Each number is 128 + 32 x the weight over its row's rms, rounded and kept within 0 to 255. Layers, rows and columns count from 0. Numbers have three digits each. The size before them is the row's rms in percent of the matrix's.

# q: layer 3 attention query, 128x128, rms 0.102, rows 66-95,98-127, columns 64-127
# k: layer 3 attention key, 64x128, rms 0.107, rows 34-63, columns 64-127
# v: layer 3 attention value, 64x128, rms 0.0563, rows 32, columns 64-127
# o: layer 3 attention output (transposed), 128x128, rms 0.0867, rows 64,96, columns 64-127
q66 081:067108115093065093097116101053151079175123132139145131179119106155136126169200148127157073132101158132078127143105130155118103144155107090162076086165126092085084056098114092135174159101117116
q98 096:098124092109144118080086120104114105174141129127113151134197057153142123122180127145161124144115170137063136187147092108114117080132152164147121087091080163172105110111138163135093114114151092
k34 087:119093088082154078098132111106112097216193115114156126226116122126105107139126084125144173157217093081089141115102143125090131123193188166156104156121145143160139144129138167129167087173173139
q67 099:075076135140109140050149115075168115113087134128157102102134145160110101106143147136140172119123145102125066098124167120146100218131145168083128053080155180114119130087142131124131094169115112
q99 082:100054095181158187144077163144156159201119120144132137176123113063128139143125110149112156125127183154166099147135120124179197158167069131143116098136158099134100121154124138145137198137148148
k35 089:165107095129200112089111102141192127185081139112060162158152126152118137100124129157119109159147146153150132154112131126077146109105156102118161118106056166136107094111083158122165158149147180
q68 101:120183091138126169116074144089153178104121084107121069123091138113129137129175143070054128096078105147141107108109119145149108137072137127144089206129130163113135155046147106145136140155094151
q100 092:152048101205133152155129180102171123088181100141167126136119153111195157113134138122095140122114144109127131062209095105080109137126084044132143148167131088176146166169141178132111113111117152
k36 100:191158081155172081132158083158124131140131152108152118142131101155145154122167165159035119141131076072126135185078118122123183100129159128092115145089119148170140088126093160070139113121144171
q69 106:074106157168140076078114148130136102107107116114136152069143169106086071142124154100145165077090077118115095109139142146106079185099117147113133103090106126112117149077117077124135107125100157
q101 106:144151126118083103137181183158113051163158165135150107128122144099151079118088113103203119140135103083081140148210113191110085143164156147117127146138121096158130133081133116205123131148125128
k37 101:140094174112129129139135169152141184119087144098081130103192146122133102088108091159093110169072133147138107146207124162093132087098156128152110113194089171134159119104098065113162143118117122
q70 089:127124134064044183073139143130115192156077154146036089128120097151109141109147135157135109148108137113102112117177087156120158114087201144116105109176103090119085135122104137191100116145122145
q102 112:124164098191109143113138135117124163132142135101142159108134126131127115106117133150155123124058173140147114090110149135113183147116131092087128094159073079086120079172109155200088118103098143
k38 107:151108139130172141145176122116097163133151160095100192159139212161170126074119090146095111158153150127093114133108185088086183096128139114133122157189116135130155077168154143177124086164148123
q71 101:072115150142106114110130126153088077137125191128143166158122125147091068209129112192159168095183102084094114090169159157097085113110112178120123106130136107165118113133087197111125097164161105
q103 114:133106080138030166108189179129129100095107196125143130113133157146172097153115107158147174074150134092049161122221128127154048156134124117125121143107133128157175153099120164150155134188182136
k39 124:107163219070126126137133139126173134151141103143130181087091153125070154152111088175195117206141082134130170123183150100127078095176124158153098117156164151147126116128053117066102137145140165
q72 103:090070179141159143154141121126104077095157150173121183186184074123099088139095105199141146145178121100100137072141106109064110114112149158169132134153108120123152110157135138129138046144196078
q104 105:145130147081117156117126140120104141077124149107105157119165107162147111161148120135139144097122125117035195121154121146116067146135185128163111127131097181159168170086180136104160114165173083
k40 102:092129174109099149064061120082160153139171138169124142113138085150080174185131131150167135150118144159119157145139111171141063130212065187126121080125179096135115128090112133131124130120144135
q73 109:097083138108122111184149126138108049079179123125142174139128141090117102145096131104151142114217138130188132106033130135141151101185126143154121144104104096093148102185185170120077151104140113
q105 109:098109157048145120121089175140148135115165121145096199154128151122123110158139135056121099098144084122148135134102082129097093142065126151136162175082155119140131184099131097131111133122123117
k41 122:162096095152120120142109112141124089131117132173148085140151075113109139146157154038122123086110125131151136171103106139157170177158103090146138159088129098149111188147167135095064141112100095
q74 099:125119164140088176124096180099105168129116122142157130118127135141173135106109120114135118117108134116121095131229078149084130111071171131073156127142151110136153128146119146157089084138159086
q106 092:054095129167129173202113083106125105098082120126175123154123125100104119161089200159128127170130197158144102119148100129080129099125170119076116086168115130064101075177128164123082079134100088
k42 119:128162138084166144094136105102135134135157091125137144185099151160094128165090107143118119164121154180107112094136184146070133080158147142091139097154147136132140129124084088122098075103114159
q75 124:126078156168120126194145110132120061120172109175150169155116088141127101145107081211125137089195132115127162084145139120120117101115125147153188197136168123106134093159139184078119147105211133
q107 108:120101141095081149137133136125112144089091124123128145158171122156145142199188130133105170101134141117035173125131158176128115145133167166111158130098148143184163123077169142072165153183200108
k43 117:117099085144134130127079083158113106140161157172167122173129064141085159237091161103105102099144144129118156125072122147136098150174115150098149123082152093100137091085093130147157155113155156
q76 087:153186124156112153110098182124146132130113138064155124110077189142170136174126156053081137084095157132121134109134156153130124169075144076129141106140151163125153135087091107135064189110048108
q108 099:113155119167114108168173098142146055150139136159158137074088121139129105076112131158078124108233123116103093136103128093165123153113117110091134143118145133084105094149086149107127150139114101
k44 093:127097160090154083064183146096116099147147113134090111135147157131114102182095059162106144100160096142137117072140180150098115061113141175154101104158139160123164130087098107118149152121145162
q77 138:178155116121129166154102068128096110132154139149167100177115092152152193130119111181115154132113164121102173144174138122101139103085127131112119154148179119128152115164114209127101149108172152
q109 108:084104096110124140119096092127112126104089162126166117177165108142137158167116168186135174169106180084078135132145119145084157117096132142086130078135156202163166143150129190125108090189140117
k45 121:122150108114155094110170092114131109167126134136117155114085146142122137154100131148161118117208148099086158108074161121112122113165134148063154103118146121108170101132070159166124115150158208
q78 067:135124122129168115051134109157152146103152136143093133134132151071090105171115124140131117206098104171156168129118139112125180060138116167094089151145126119064068140142131127133190136112125157
q110 074:180137113120098100055151144094102144101103163132104090128171171117193143151131090138175161133102167135146194133132132118177187120119090094155106162160134165159139176110147141155185119101098160
k46 095:115177139097107148137114143154105103113196182124145137154164136084084142072146113103156115147098119181144122154152094107141149114183131138128064133199112114168101172154154118091061107182080060
q79 164:094141114107103158067122205134127146116127145105111133106148177119114108102109153008148109136099102141163082140131098171116165135145154141117119105135077107094150167137133057150120132140037081
q111 165:125172127075142152110114181111118131119135089116100133127134165103081079102112147009156121123092099160175135101115106164094155120133154115136104092153069099081116165140121076146094150100030088
k47 150:170145137130134174116112146120070116118135091132144085146099159095108107086161148033107092131099133176154091135122153164112173117145131098115120170154093115134081135191116092109105095108022044
q80 074:119109137106160101105129113138131183112121103147126133172140159061070075143110138139139123163135126133149174104097163118145160083148105193106122132112159135086077125104107114125172137091107155
q112 087:182138118125097136071170114086132150095079147124092100127146196119204139146157110181119151143116180137127205149113159116161176124140117094128105157150127152127124166119107161153203111113069182
k48 105:102198175080113154099091168106117108129167151129116138119123159065092110095121129095168118123097127179169104154127107162135155136172097150117084132190119071135098149153142102120093101157065076
q81 112:079146116087131167050097152109116148112160147118085146127168167122075108118098153039140111143096115148148096134122133168092151112138147159117104106129062090097135159106129093138117141130036107
q113 106:116167137065135137092115175070123138108145104120094165111151201121117077141105146054185160133124150162168149114113116163096171114124137113118110110169063099099129168154106104169109114116027123
k49 093:196153144136159175134087142127073094142101080125151086122111127112142130118149153059130100116099155137161126163127174149087159154154091088115132158111137110154096114194102094124111126097019094
q82 080:199200076136110129194106134144166142164103131118196105149089101166199169139144113146093118099146135142110162142144110127133148211065115091164165145097155143088178124149118139118115141138142142
q114 094:135126119129155153211091095153122120162105080156167136127106087121100150064136158114125073099166045116120165088116135115122091166122095124113171091101199124114139129114128124079129171120141118
k50 095:101126068156130090130143076137116157125139157125124101136123116178120146137126125143084135139194130110089142094066123117117091108076171101120133113103115152133179102114144172160168097156195115
q83 084:172140070130088083179143139138157147172080132122179077164138099128184188131128124130146149119074160082076170133140091151135142146143120109143110107111183185168160154111113121153120158157151139
q115 087:097102079108114152141109085152142140165124136148129112154131065155130165102136105159112072128100079061074130138142135150106096148142106173130108075096147184162162134071113154107133183154182134
k51 082:036117139123102076104173136093114153072179184114066170135175188154104106127102080135155157133150114140085069099124095158116110103100134172120083131182141158145152140118188131112165053173136092
q84 085:144120136139152088167126102129156117135082170124202078168155125110156175093123145128146104109082138114083109124129137119155122123118116132123136127119195125211180165156169074168176100159149130
q116 099:128113146121146152156078041132121123130114159146164105134124096127115216078096182144116039133113130128112118167142132116149085140115107167101133110105146137155151122137121143092133181122134132
k52 092:042173142131108126097121116142128160058128150157104157138150141167106136186103106149109124113099112180124093102116076151124092110077095164138085117138156153118131103101191081087219113122104045
q85 075:091108178151163162093127117136122109052188126124085224100112168131073067146134111142103125157185114165188102101130156079116113096108170146118121143143078085088079093154107169106117107116112128
q117 089:134138172161129083132172149103110115088133138116134125076110189107151095155145135140109197117162183187185125125119121085163165106122153077125118183142105115099096092173130134121132048117088106
k53 084:208157121122151174140089133163125091185106098131193095127079084066116162134145190097090082129119111133160189155140154105135154139149127096104161132105095094135087138139062119143042179108126145
q86 089:101150162117173127126148088128105143095179105150083172109123121092036075120096101158121134133148098168168142106063178100115161057108121157145095136152104097097080109162116178077144143109122161
q118 090:185166131133120106084192106109143142088123129146055142099124186112194113132141078180096165113102185147139202156097146133157184125167107069164124210114144113111151132135145160143177077117138218
k54 086:142109160088130156174067142140109055182140142116143112159159077085123140112126151152129128156156137076177160157147116078144123138154120125078121128127128086173155169153110142112104143197129156
q87 090:150166043101099107130140098116170166157098130123117130118130153154141158117105115090155131131099161119069172129099145173118133160099098122137117107111120122075160160099080144146115189126058174
q119 077:110159079145135129160125085113195120158134101154073213062123142147143125083104101144142093134183125081119162133115165118112129166148061117135133099125135123133166151098136161131132162132086201
k55 087:093115141132153053125177123126068120112120160098051095162199174137154126105126073158133182113149131090118111107135140167081122091117134133123081125146096167169207123162164108120139083194144105
q88 094:187198074122101135172114135152185157147105139115158159119095142188160177134135129091126093139153163140101174145114113130129125182065130080114127139088118141079158121117088176137096130116081158
q120 089:114158124152160102213104138162140116105149105144135209085114126121111137065076164077162102129166060120157132070122129119110109141101119090123133101129106131125112115143158123124117095128072087
k56 086:120130036150142076130178106123123155118105151121093081147137152107191177080139125108100192136132133111064148095137114138093149130077167080124116115123076139118188153156150147210110094147144098
q89 097:071132121085159121141153078140105128108162153142095132126169103104052128097061118147173108110126104129128137137079149140098138093166104161120079099131082106162110180108139159094133141097104159
q121 080:103127119093114115079158127114173167098159146144061187122178139150193108114103086157142117100107192099122148181101142196094142168210085140154156142125122107138167164090128160161129133140162240
k57 096:100117114098136124167106136137113090132141149128063122134213100142163143129109078141178146130137112087146144166157102121118083154173104142142104125106147148173166178144156116088180144198103144
q90 089:167101097142071119128116189128169135132083146100163130098136134195188172101179165140130154150141184093100119145178070128125086212101131090082154140108076136118161125100139112142116102128118120
q122 099:085100110136134133144074209157118137128148132098163149127156075132099146125118169093171123162141084119144049089164128122088084131088141150089133082151043114164084102134166087142093103125114062
k58 091:170153077177123120092179105104143185119062089140137114116069149137164137078177132149111158128065137150084126099120130141120162145101169099172139112146087133081101144122118176158122119063145151
q91 079:085092194140181133096123100127087112073174122185105165114144140100078044121120115161117133131180108146191100111112156108100113078162157162140132148139121112119080080143132173082150094116147122
q123 086:146159156136115101064160163097105172107126171114109090159161173094167093186162098146133203134065170169147119143128121148141201090140153116146101183163110109121120133149136130166136071144124130
k59 082:197127146116136182153081142136144074174120115143184135111081076094130144128145178115154087122114142090157164175133122076168132165168096107126150147123143079132085131146078135117100167108113139
q92 100:167161095105106101175196098155163165143111113113126149115079135142132183100124099133143101132130122147112167133090085098156150133079114091125090110125093119093158133161099174136110142120122159
q124 095:112145126144148107198131086178143095115153128138090175074115114124121161064089125107119052108154083101143146105109105098144129141135093110149119135091123144109175111146175136131132138120140150
k60 096:090114109119130079130173143127114135109159170120093098196159172106178166079123099134097181142136107105088120088150112158096142113090145140108099115148088140144199181153183119158143122205147111
q93 081:166174104145155064188160084170146130131129097144142137114067132123151158133113052165131109125114088177135168133085090096159166115096118101165132120116156151118138117195117170114133128146160128
q125 113:148124135136160106181125074165116109141118126168110139116109110126134158093135128124100065084109072111140173109109102106148123147135093111168131135099196145117170142137147149079145155122161123
k61 094:049072122094121086119138142128123123093182191134125140178178158132133149096107108104108151141175081104090110091129082143127120099072153144101081116126110111151175166137179144121174096208164049
q94 087:055077151107142162053141154126099133109178070118050195117141130105083071143135105150130172153148135134160111090143156125115158081154143155151146124158082089093072114117116157106093142100129141
q126 097:129126107137107108070183176091150142120143128101084117112139159131171068193173080173130235137129206150140134123122122129146171111132140105164107149129091109124108114113134117149116090122115150
k62 089:181109166102146147157119145119134089184129103114161112118121104084122076103145135153174120122148140104192156159157170122137155140203145134122140147127136074134080129151068128108046163121133213
q95 082:172130112166045145148124172115144121173117115101160130141087123167206145143176112144081169164126151105106153111170092116169132155075164102138169157129140139086146115120104136136107101156149109
q127 080:123107120177124114197117145171084104153129105105177094112117049112070122108151133071151132109151044117120108084160091103157094122078143122130121106118130125118084074132154089080118140115144029
k63 076:141092100153115112114174122118138173111169136126144129158090165117106097078139121091086126143161122147095112063092128118148171100066224114179142141143055120069111123109141163182106098080172148
v32 088:130115124116187159091109136118208087189096142137095154101108153155079146152135132137135087151118147137117093157157098150111154224179104181141109056141176148143175126179114110045144121117113128
o64 093:176140093097139212149121142096091121113099098168137108129110088132158178104125099166116116113107167151150134148133130101167197082161149142139111105153108109093149112101170124181059132090111127
o96 090:172067160141139123126093163160081066154127125179114125146138107118124115104122149064113142125115152096123134121094140117165185112179077178153133122106106140155105097152094081113042104060099088